python train.py --n_head=4 --head_dim=64 --init="trunc" --init_std_o=0.0337 --init_std_down=0.0 --warmup_steps=200 --schedule="wsd" --seq_len=512 --doc_mask=true
Each number is 500 + 50 x the weight over its row's rms, rounded and kept within 0 to 999. Layers, rows and columns count from 0. Numbers have three digits each. The size before them is the row's rms in percent of the matrix's.

# up: layer 5 MLP up, 704x256, rms 0.11, rows 435-448, columns 64-127
# down: layer 5 MLP down (transposed), 704x256, rms 0.0606, rows 435-447, columns 64-127
# gate: layer 5 MLP gate, 704x256, rms 0.109, rows 436-448, columns 64-127
up435 098:451496482447459561554530429401504545501470418447493463557409614506520438526544452522590511513487471450436594543514497634445459525647450481499574489462511430610525528474515506585536567571507429
down435 094:564493440412438512533431543445477556590493540459492596571502504631495440490423508588462506548482475576506499408623543608562476576421515521480536568503424577478604537555488500511487480534486541
gate436 104:461567555497453528441467544406488502486654454528481482544598506601454519462470505534592517561588521601555509480518492443466561465476474521539558495531513512580516405526465423472509627533453452
up436 105:535487538405610473503450542535483531516541569542555379564440538511460537423539514540567432581475544489485433473473474457501439581494471474573574562550463429421526473509438501488544478499508490
down436 109:510389469411510486542507492403516523523400431490487431406410639455419508608457523473489500459493480453521486456499431461503470567607495464463465520462463507452428478504487570554458511475403495
gate437 103:464503464480470572454516552523494564609527531481381548530543552508423555514430476596551449501437522568560527571466575498434551478516587530438525486488426425452619570495473423443433553611482478
up437 097:491454520504484472467460434574622453581559440408422509482518598496616545499447481561558456492472445497523505529544526482518523470541531562519467511555436399515596493486514523431513612459507477
down437 097:572419521498448608571536508467472489559540454548407552446590425518449410504584475492449540464466555481566530515475500570530457468528455460549597516511553466573456520404481619452517417479480567
gate438 102:487535437570474468494491555464471496485513447583565462538501507547454520534545581493592418487422507480505483449610414430461520478548516590522523502602456520359415559534426573482495444483544572
up438 110:546531557575577697535492512519516447441507531488517515506464510483539460502542429512552640471501481557523501563520471629504506541540508483421461514552564487464529530501542529482534503625487430
down438 112:564516583511440552515450472542486438565489548518473562479543571490570541445581466511385445488533533506523458438414510334468503484525432410561586533598561523468473495505499494510471496504586531
gate439 095:464483485436559498473459499438548502494524404478586449433480516474481505534472516508442447552495439527551503571483507470541519538466498663497477517494534517514433440524502518513543467531502452
up439 098:570503559563477491573478484571544562481442531466516612548510430516418538482512529553543468500581453500561514437473451537491532393502527538512575512529516482444474459494507535469540436488395482
down439 098:532441575570533582470508446456455467495418504476442429527532447510469520521479531453446449487507531563575423486613466514533551492511587470531539472545426470499480522493601488442459454539518620
gate440 102:517543504490483444547510441581498534458427484441541455427448571430537538511435578548474484459517524534466496478491493437517508481448546563409448475428468503396561522490522504480489555396409458
up440 100:454453476571462475463423439478490519543537524537521446520415549509479487488544485504493443557512492510520455436420579687503438567572510582513472497548566424448569427441518467382457513556486515
down440 098:508466520437439462536454558426553525448505426537419436573461627475453480499455552621551485455496425582445528493456529425483476491420450578488513482491548446540462528384439470481528515461548590
gate441 102:528564554488540417438475520480570483526464487578450452560522542453538549544427510549484459557497516609506441489511461497545563471453533494557573504550525529483563482544484483465508438497556444
up441 104:501545513527527550499511531494453462492420481548552479567472519511461487396589477596486602460383537509478439529471508490464492527535512490574566489499569490521474523405517523495554507563407466
down441 099:546540490568493505535542546459510573480538625432498463451469601467471504510470418574527511538431423417497551432460512409480431513576564526493516543587504485528518568451506548465539543450472541
gate442 095:520514521434438498572447421562489500559420433601544456435463486485507457440474543361539501485580456442525443457482429502513435484587465504562495515426567456543480511441467495457558666450493547
up442 093:455517415493457524418483442527621506580438474544449658441554565425612540491541419541472462468568561518447545473454424609529502442459527546540475600441488535473406545493522517527531554440485520
down442 095:505494549483454510527503439560525512616481497472415519455462513376459603531453564452486515526644487589484488395483413514580480470510530541424544551486574519543465563498472501475578459557427542
gate443 103:521524514519460470485434511550496435478462419558468495544508537567507517401516398504537488356475442512604452473505565595431530487498491603553394509469436565552414475418495437456544466702501526
up443 109:446573486485396520487389533521543524461481460530464428469507564511523496446508448468446518460411502538546536454510443662537608490566522591574439424488565508541500577475456453534473491586409534
down443 105:555494495479537540508429453529558563579490520556537510456489443573521542479526572605525423469492607547533505459497507482407505513417465460451516494593409513506526579522533453496573470456499366
gate444 099:515566493491533472433518448587549533402359525496478508455497512369438403615509438553549520517456575524438534402453443480580586499507518557504465467495498443556482586496515461518562504461542510
up444 101:478525530473447523630484575447434627440514588407460614453486502453436500420530424539509480448496612519453519441557515523489434485628546514450471550431472588417467516520527516554506521440427522
down444 102:444498522511534543627540507546545502483455446411452507534558443563496488589569409465472472462410601572552547499465471518495453507611552517404452470512436450572562550504526523512532358529584530
gate445 100:447551405496537430448496497515460583562647570528605470457556416452471554575486561448565483516502507534479464490461417484473536557494472530441460560514459551493469522526477486491506468495486534
up445 099:504463440487456467506549524538460528562534569571565497424476420512519507431533486395566490411478525606500514534474542508510428525455520473499483578515575452522572533462487435490460537469506466
down445 105:509501528579550458449515543506503538614468474413427467496472452425474507456535448446607476583533473553431486572525458505527530547517490532496567541467512512584561568461466476510515533590511614
gate446 100:451509464458490564526500561428487554556477444535469498446439605520589550490429482448425556532602555434470565533536471491543505458466559560499363512502481529458588478482434451496482472661508523
up446 095:607497425430451515534426541496538394510395438444429488439526485495488551484531521459425411422473543466579596551608442550461521534603473543522494482548448555620493448440380483543482496517557492
down446 097:527485484379530634531524573545400494586419462400486525493379508525527432545475501482494426438476622605504565526573477676649441507513528592472452439523522547543535468487370465518464530489544517
gate447 097:456558484480504564490553514480464461587515570553427499449428510481560480544512498500438547448477522520500527560542512570546535479498474489421437479524506506507526518394508472415533545545512544
up447 105:489546528399499503540535569447498459519496463455509541458528528424585562538395412466462536451620554424585500560444529529459495481563525536476501490417555534452510466522596498523441487530438582
down447 107:519554495439526535477483478496536563524480437544502404576487461426608450509490478453507482475546559483481476591538593454541575463519441512435512536497459510458516516434625575498522482561496552
gate448 102:466554488545505472513528479538495639440545475566400543414504577563481507539509413495482556398524539452519464434546589528592539478436472562508418485421488500423542507413520440517555521503490510
up448 104:572509520477425518545518433515538559634470483464526519486464474458449511511466560466559449491510502512524527527451524428494542505470508529544567538547571464513465470570546575548524563550500579